From a checkpoint of a small transformer trained on Wikipedia.
Architecture: RMSNorm before each block, rotary positions, no biases in attention or MLP, untied embeddings, normalized queries and keys, capped logits.
Training: a variant of Muon for these matrices, 666M tokens.
Each number is 128 + 32 x the weight over its row's rms, rounded and kept within 0 to 255. Layers, rows and columns count from 0. The size above them is the row's rms in percent of the matrix's.

# layer 3 MLP up, 1344x512, rms 0.0848, rows 609-617, columns 256-383
size [106 101 102 107 103 101  97 100  98]
[[121 105 185 115 131 154 126  73 143 121 162 165 110 109 123 120 103 153 125 161 170 137 130 163 113  65 129 140  84 176 140 140 138 119 172 131 144  64  96 130 161 150 184 146 148 188 124  67  86 127 142 124 123 141 123 110 165 193 117 109 132 141 140 156 169 168 128 114 175 162 166  91 146 164  60 183 145 172 151 154 160  76 134 186 135 133 123 146 146 123 124 122 107 100 126 146 169 111 153 142 108  48 132  84 101 154 134 153 122  62 106 110 157 151 111 126 127  93 175 158 101 124  54 153 105 127 139 125]
 [161 143 109 159  71 138 127 223 138 119 112 163 208 120 132 122 113  51 127 146 109 116  80  82 177 152 124 111 100 136  95 125  85 166 131 144 135 118 127 174 174 141 129 153 115 134 124  48 150 123 149 126 120 133 138 130 184  95 100 126 123  78 171 120  70 160 133 136 174 144 131 110 116 163 116 118 114 165 160 147 104 119 143 126 108 134 111 126 161 172 127 145 110 112 106 163 175 109 115 141 147 128 132 105 157 154 157 113 123 101 112 157 118  97 115 124 159  80 126 125 106 111 135 137 149 138 177 114]
 [141 189 135 136 119 181 128 164 163 115 122 152 165 121 136 146 113  92 145 145 115  63 150 144 167 170 124 149  97  88 108 115 109 146  68  89 121 168 108 169 125  95 142 131 166 133  85 116 154  78 163 160  80 147 149 101  63 105 161 148  65  79  86 167 112 153 119  55 145 132 117 134 155 129  67  93 148 148 147 210 137 144 174 159 138 176  94 139  93  89  78 120  97  94 100 127  85 138 110 119 120 137 120 121 206 174 146 108 158 139 116 184 164 147 147  81 133 135 125 152  64 133 188  94 115 101 122 138]
 [ 90 169 118 135 163 174 122 100 129 151 148 200 105 100 123 100 134 110 149 110 144 127  68 114  63  93 152  88 178  81 133 124 140 154 107 123 138  89  89 105  98 130 145 114 141 157 139  80  83 149 146 164 129 134 113 135 106 131 148 118 164 128 154 148  93 154 159 101  97 134 184 148 124  91 146 172 116 126 143 146 100  84 101 185 133 159  76 114 136 138  94  57 170 171 134 160  71 114 198 136 183 108 120 140  90 105 163 170  98 106 107 137 109 120  99  99 145 149 108 103  82 131 103 143 100 188 187  67]
 [144 100 122 158  95 148 109 117 104  78 147 219 111 119 143  80 138  76  53 127 128 104 138 138  54 126 177 125 126 131 110 129 130 140 128 137 136 142 151 146 128 150  99  97 176 144 108 110 120  58 104  83 130  76 119 169 104 101 122 164 171 115 189 184 203 171 130 127 129 129 128 161 138 122 159 156 137 131 163 161  76 114 176 118 129 103 151 120 101 114 146 162 107 151  59 131 132 135  93 207 154 125 115 178 139 175 179 123 142 134  90 132 156 141  99 103 138 120  85 187 132 144 136 103 104 139 116  88]
 [175 152 130  90 118 108 124 117 136 163 139 129 138 135 149  94 181 144 142 142 161  80 133 123 209 148  89 145 125 106 132 170 118  93 161 114 142 165 146 205 150 183 111 145 108 181  99 142 169 150  72 143 112 112 143  83 164 106  80 111 107  83 105 143 147 126 135  80 100  94 150 150 163 120 152 177 153 124 118  97 106 136 133 115  85 146 125 173 106 151 112 136 174 113 115 134 156  80 107 107 163 102 102 150  78  81 147  77 145  67  97 138 131  74 143  99 154  89 169 147 166 125 154  70 167 125  28 114]
 [156 106 156 174 161 184  70 124 113 124 103 146 126 120 171  75 158 125  93 115 166 100 177 166 217 168  64 171  93 158 110 144 126 126 145 117 132 129 136 106 198 147  67  84 136  61 126 129 154 112  80 162 118  94 107 114  91 151 110 152 130  85 124 118 127 139 103 172 105 168 130  91 114  61 167 124 141 163 118 150 161 107 112 128 124 168 174 145 116 108 159 182 156  63 134  97 134 198 158 108  90  82 178 133 186 163 138  74 111 146 124 185 100 227 119 183 102 175 163 115 121 131 151 148  92 128 150 134]
 [134  86 166 126 164 129 131 116 118  88 140 127  84 142 100 172 135 151 145 142 169 141  48  93 124 126 215 188 101  81 149 156 164 170  81 171  82 129  72 169 131 179 136 147 125 160 129  78 108 142 126 122  93 122 114 120  64 102 108 146 191  95 148 189 169 144 162 123 135 185  63 104 118 142 156 101 115 127  93 171 100 169 102  87  97 144 139 121 118 100 149 132 178 115 198 170 151 185 137 132  92 136 100 121 114 160 113 106 138 118 155 134 164 125 158 183 100  98 138 137 114 137  92 158 140 155 140 130]
 [154 117 116 169 105 145 195  90 138 160 121 110 147 177 169 104 163 128  97 102 134 123 128 131  82  56 145  88 169 126  97 167  74 159  93 135 116 110 142 166  85 164 146 180 159 128 103 144 185 106 147 128  90  83 168  87 138 136 135 134 112 117 165  92  74 126 109 169 170 110 155 119 148 146 162 126  72 222 101 103 166 111  65 111 133  84 135 147  74 107  96 121 170 156  62 140 133 140 110 103 128 105 137 133 158 179 179 138 171 109 155  82 196 100 108 128 158 108 205  93 163 153 134 108 110 118 128 158]]
# layer 3 MLP down (transposed), 1344x512, rms 0.05, rows 609-616, columns 256-383
size [100 103 103  99 103 104  99 100]
[[135 148 110  54 125 185 119 123 111 134 117  97 131 133 135 107  93  97 123 141  56  89 122 117 101 108 130  89 118 151 105 131  74 138 157 122 140  89 189 134  79  74 133  74 146 171 178 151 156  97 155 111 168 162 147 137 155  85 129 118 121 139 119 226 119  46 152 139 118 128  69  73 131 123 124 154 106 128 100 118 107 153 135 121 163 119 119 141 121 141 131 173 149 146 106  95 120 131 155 161 111 118 100 128 179 167 187  99 129 123 114 104 104 129 142 129 127  87 117 103 135  85  93 115  96 160 132  93]
 [110 124 134 149 126 112 101  51 166 161  85  97  94 120  84  91 135  95 120 101 121  90 161 177 144 146 168 114 162  96  98 148 155 145 124 147 135 137 183 185 117 126 121 160 146 126 127 117 115 100 159 101 171 190 187 109 139 106 106 108 123 115 164 110  89 105 213 135 181  91 159  96 104 159 107 165 153 123  76 126 109  84 100  89 199 111 133 150 121 138 138 157 123 179 169 158 117  78  97  94 145 113  99 132 147  73 159  73 131 124 120 194 124 191  67 121 113 204 164 144 166 108 118  69 117 147 111 175]
 [103 123 155  74 134 134 165 131 150  92  96 158 123 135 153 231 116 143 121 163 108 154 169 140 131  96 148 111 125 108 149 127 146 110  99 148 202  85 149 143 132 115 163 114 132 163 150 159 118 140 124 110 140 125 189 135 103 132 146 133 121 109 180 140 131 135 189  71 152  99 137 127 111 160  96 130  75 116 143 113  90 138 118 118 102 122 152 151 124  93 120  89 145 117 174 102  56  99 169  75  97 191 172 134 179 124 136 135 145 132 187 119  90 167 143 191 100  99 156 187  53 115  71 108 110 108 147 144]
 [ 96 146 145 185 151 117 154 135 127 182  93 122  89 120 145 137 133  63 138  89 136 172  80 155  76 157 154 102 118  93 106 105 152 165 140  78  99  81 139 125 109 138  99 110 142  97 135  75  74 129 135 178 150 181 127 128 150 151  91 102 142  89 154 157 117 139 122 106 152 132 166  95 104 134 138 174  87  91 200 213 116 152 119  79  92 118 127  65 170 114  79 148 131 132 157 111  79 127 160  83 129 138 168 156 110 160 125 162 157 133  61 118 125 100  89 120 158 134 147 118 104 121 129 102 129 139 176  97]
 [133 146  97 148  87 102 134 104 117 134 105 111 110  96 150 126 133 171 130 123 113 148  93 121 159 130 154 177 137 187 153  99 123 149 121 108 171 157 125 192 149 178  74 145  89  60 195 128 156 118 120 152 105 107 149 152 143 112 158 122 131 174 161 124 130 125 172 139  51 147 169 126 113 146 157 151 126 116 142 117 149 118 193 162  94 154 147 140 138  90 123 115  55 103 143 116 132 128  74 114 164 154 162  80 152 139 152 136 136 148 167 133 129 167 132 143 152  90 148 165 115 148  66 134 158 113 140 100]
 [126 157  95  77 111 160 119 130 154 132 195 141 100 128 139 136 120 105 205  64 176 168 142 142  80 106 187 129 134 121 114  99 144  94 122 140  80 165 135 136 142 134 129 117 103 105 120 206 150 127  91 123 184  83 121 111 137  95  91  66 142 120 129 164 101 113 121 115 160 161 163 140 108  45 106  70  46 162 142 127 127 155 159  88 130 198 171 157  98  51 146 131 113  76  86 147 122 135 153 141 123 110  97 142 138  81 131 157 123 101 116 118 162 118 142 151 204  90 151 168 113  81 129 113 159 145 119  95]
 [195 109 100 140 119 128 146 115 196 150 146 146  73 146 183  81 122 158 127 133  91 114 106  80 144 203 122 122 159 128 163 125 148 150 190 116 148  86  75 134 119 162  57 136 119  96  98 142 120 162 162 116 110 136 101 252  89 144 151 106 142  70  97 114 170 144  94 147 109 157 131 104  96 106 145 125 156 138 138 145 143 154 106 112 119  50 190 121  87  89 170 127 183 169 131 130 112 112 138  90 123 139 121 108 117 103 124 148 102 122 121 128 133 160 157 106 128 120 183 120  99 116  93 119 152 115  82 115]
 [124  42 136 116 160  50 143  71  78 157 147 119 116 140 123  93  81  83 135 108  77 118 113 157 107 104 137 113 140  87 126 188 127 124 128 173  61 107 117 107 139 122 177  75  88 125 158 176 113 190 125  91 142 142 150 131 150 131  90  92  83 131  91 102 109 140 120 138  94  76  92 176 112  86 123  59 133  63 168 114 140 141 133 188  54 170 141 105 148 152 146 120 111  87 152 106 143  79  96  94 131  62  81  59 149 142  65 148 176 133 145 141 165 128  84  63 179 150 143  92 159 126 163 141 126 124 101 121]]
# layer 3 MLP gate, 1344x512, rms 0.079, rows 610-617, columns 256-383
size [100 101 106 105 104  99 101  98]
[[ 89 162 100 114 149 112 131 115 109  66 155 142 136 104 178 110  67  62 109 136 149 128  97 132 114 106 131 119 111  97 203 109 172 139 172 115 121 155  92  78  87 128 103  91 118 168 141  91 112 232 174 175 104 109 145 153  78 107 187 121  91 131 132 102 112 108 155 139  83 134 161 111 112 128 142 125 185 186 108 113  70 116 170  51  83 146 163 151 144  86 139 155 119 126 112 124 104 124 161 137 102 147 134  59 156 139 128 193 131 171 207  82 141 120 133 129 167 114  70 129 126 161 120 133 120 210 148 172]
 [119 159 127  82 161 125 134 106 160  90  78 126  80  61  83 146  99 124 107  72 108  94 141 180 180 123 133 159 118 152  66  70 137 136  54  85 117 124 126 190 108 100 142 154 100 165  91  64 139 123 113 139  58 146 118 140 124  86  87  24 111  55 108 103 115 129 172  79 106 151 143 149 119 134 153 188 105 174  97 167 162 109 103 129 122 105 145 150 135 150  89 155 103 115 152  92 101  73 153 113 108 116  83  95 130 135  83 130 121 153  66 179 188 164 154 130 121 131 111 178 117  64 133 145 174  60 122 103]
 [182 108  91 127 102 191 146 106 198 139 158 100 110 185 103 126 133 114 201 148  99 139 119 155 104 154 119 125  92  73 133 117 122  78 144  99 126 145 161 169 155 115  92 182 100  91 145 179 100 208 105 129 158  99 122 132 194 179  88 116 122 139 133  97 112 135 135 133 119 141 108 126  90 131 139 130 165 119 115 135 134 130 114 125 173 136 172 192 108 103 185 110  86 128 167 140 154 160 158 177 115 134 127 170 143 195  96 149 196 156 110 183 126 140 152 141 108 133 125 117 175 100 156 146 174 108 121 132]
 [130  90  88 129 117 139 130 155 121  79 109 143 171 133 157 165 168 108 173 144 153 130  94  97 194 149 118 175 129 157 156  90 154 100  81  97  87 135 133 109 171  91 144 183 135 110 135 182 151  99 161 188 175  89 141 134 157 125 150 178 105 125 148 110 185 128 163 147 145 138 119 182 152 116 126  69 229 171  84 134  94 124 125  46 141 163  89 124  99 153 123  82  75 129 125 139 117 120 111 175 108 106 153 103 112 133 127 112  48  97  80 117  95 129 111 181 109 147 142 133 159 151 140 156 141  78 101  97]
 [ 71 106 153 139 143 103 135 139 192  97 160 132 103 119 119 127 159 121  89 150  91 142 162  85  66  96  95 114 156 112 138 168  88 156 162 146 150 157 145 156 188  84 111  88  94 119  80  96 149 158  92 126 134 120 190 111 144 127 103 223 114 107 162  98 122 160 181 155  91 100 106 144 131 187 141  98 122 130 124 112 170 136 159 159  95 128 107  99 117 149 158  95 147  76 102  93 130 129 110 109 100  85 113 116 124 116 140 148 167 115 113 132 127 101 133 126  97 176 127 181 133  74 164 140 156 181 124  86]
 [ 98 135 162  99  81 200 137 156 163  95 151 167  59 131 212  99 128 128  99  96 154 126 174 155 111 126 161 127 170 110 124 131 135 142 119 110 141 172 180  74 123 148 117  91 105 130 120 154  71 148  92 104  95 125 112 158  96 128 188 167  50 119 164 100 175  58 102 103 104  72 144  65 179 141 147 166  95  76 160 115 140 138  98 105 135 112 175  84 151 117 146 195 117  75 117 148 111 111 136  80  89 147 155 106 111 161 100 152 100 148 122 122  91 113 150 140 153 120 122 160 145 159 150 124 152  86 172 125]
 [204 103 142 118 126 148 180 187 179 149 172  96 167 104 144 162 108 110 147 131 143 108 106 136 138 154 102 104  98 201 153  98 181 138 115 164 140  57 124 122 130  82 126 134 128 160 132 155 103  77 117 124  94 130 147 158 160 197 131  61 153 131 158 104  71 183  93  63 116 114 142 135 142 145 120  50 101 138 108 118  99 109  82 102 112 185 142 107 140 140 144 157 113 130 136  93 117  63 127 113  94 169 163  68 136 124 148 149  50 180 105 123 151 102 119 180 167 108 173 126 118  91 186 114  93 119  95  66]
 [152 136  58 114 129 125 181 114 186 147 122 179 168  47  59 150 112  72 157 120 174 128  45 134 152  94 128 126 143 167 130 103 145 123 149 112 137 216 143 101 154 123 116  67 130 114 129 121 113  86 121 134 158 183  54 152  62  96 138 162 142 143 115 127 186 141 119 135  83 118 142 130  85  64  69 105 158  86 155 141  79 115 168 124 138 107 125 146 133 109 104  63  93 110 177 177 146 101 179 144 160 164 127 147 137  87 139 126 149  74  84 126  89 163 143 123  86  83  93 164 171 105 101 106  99 157 126 119]]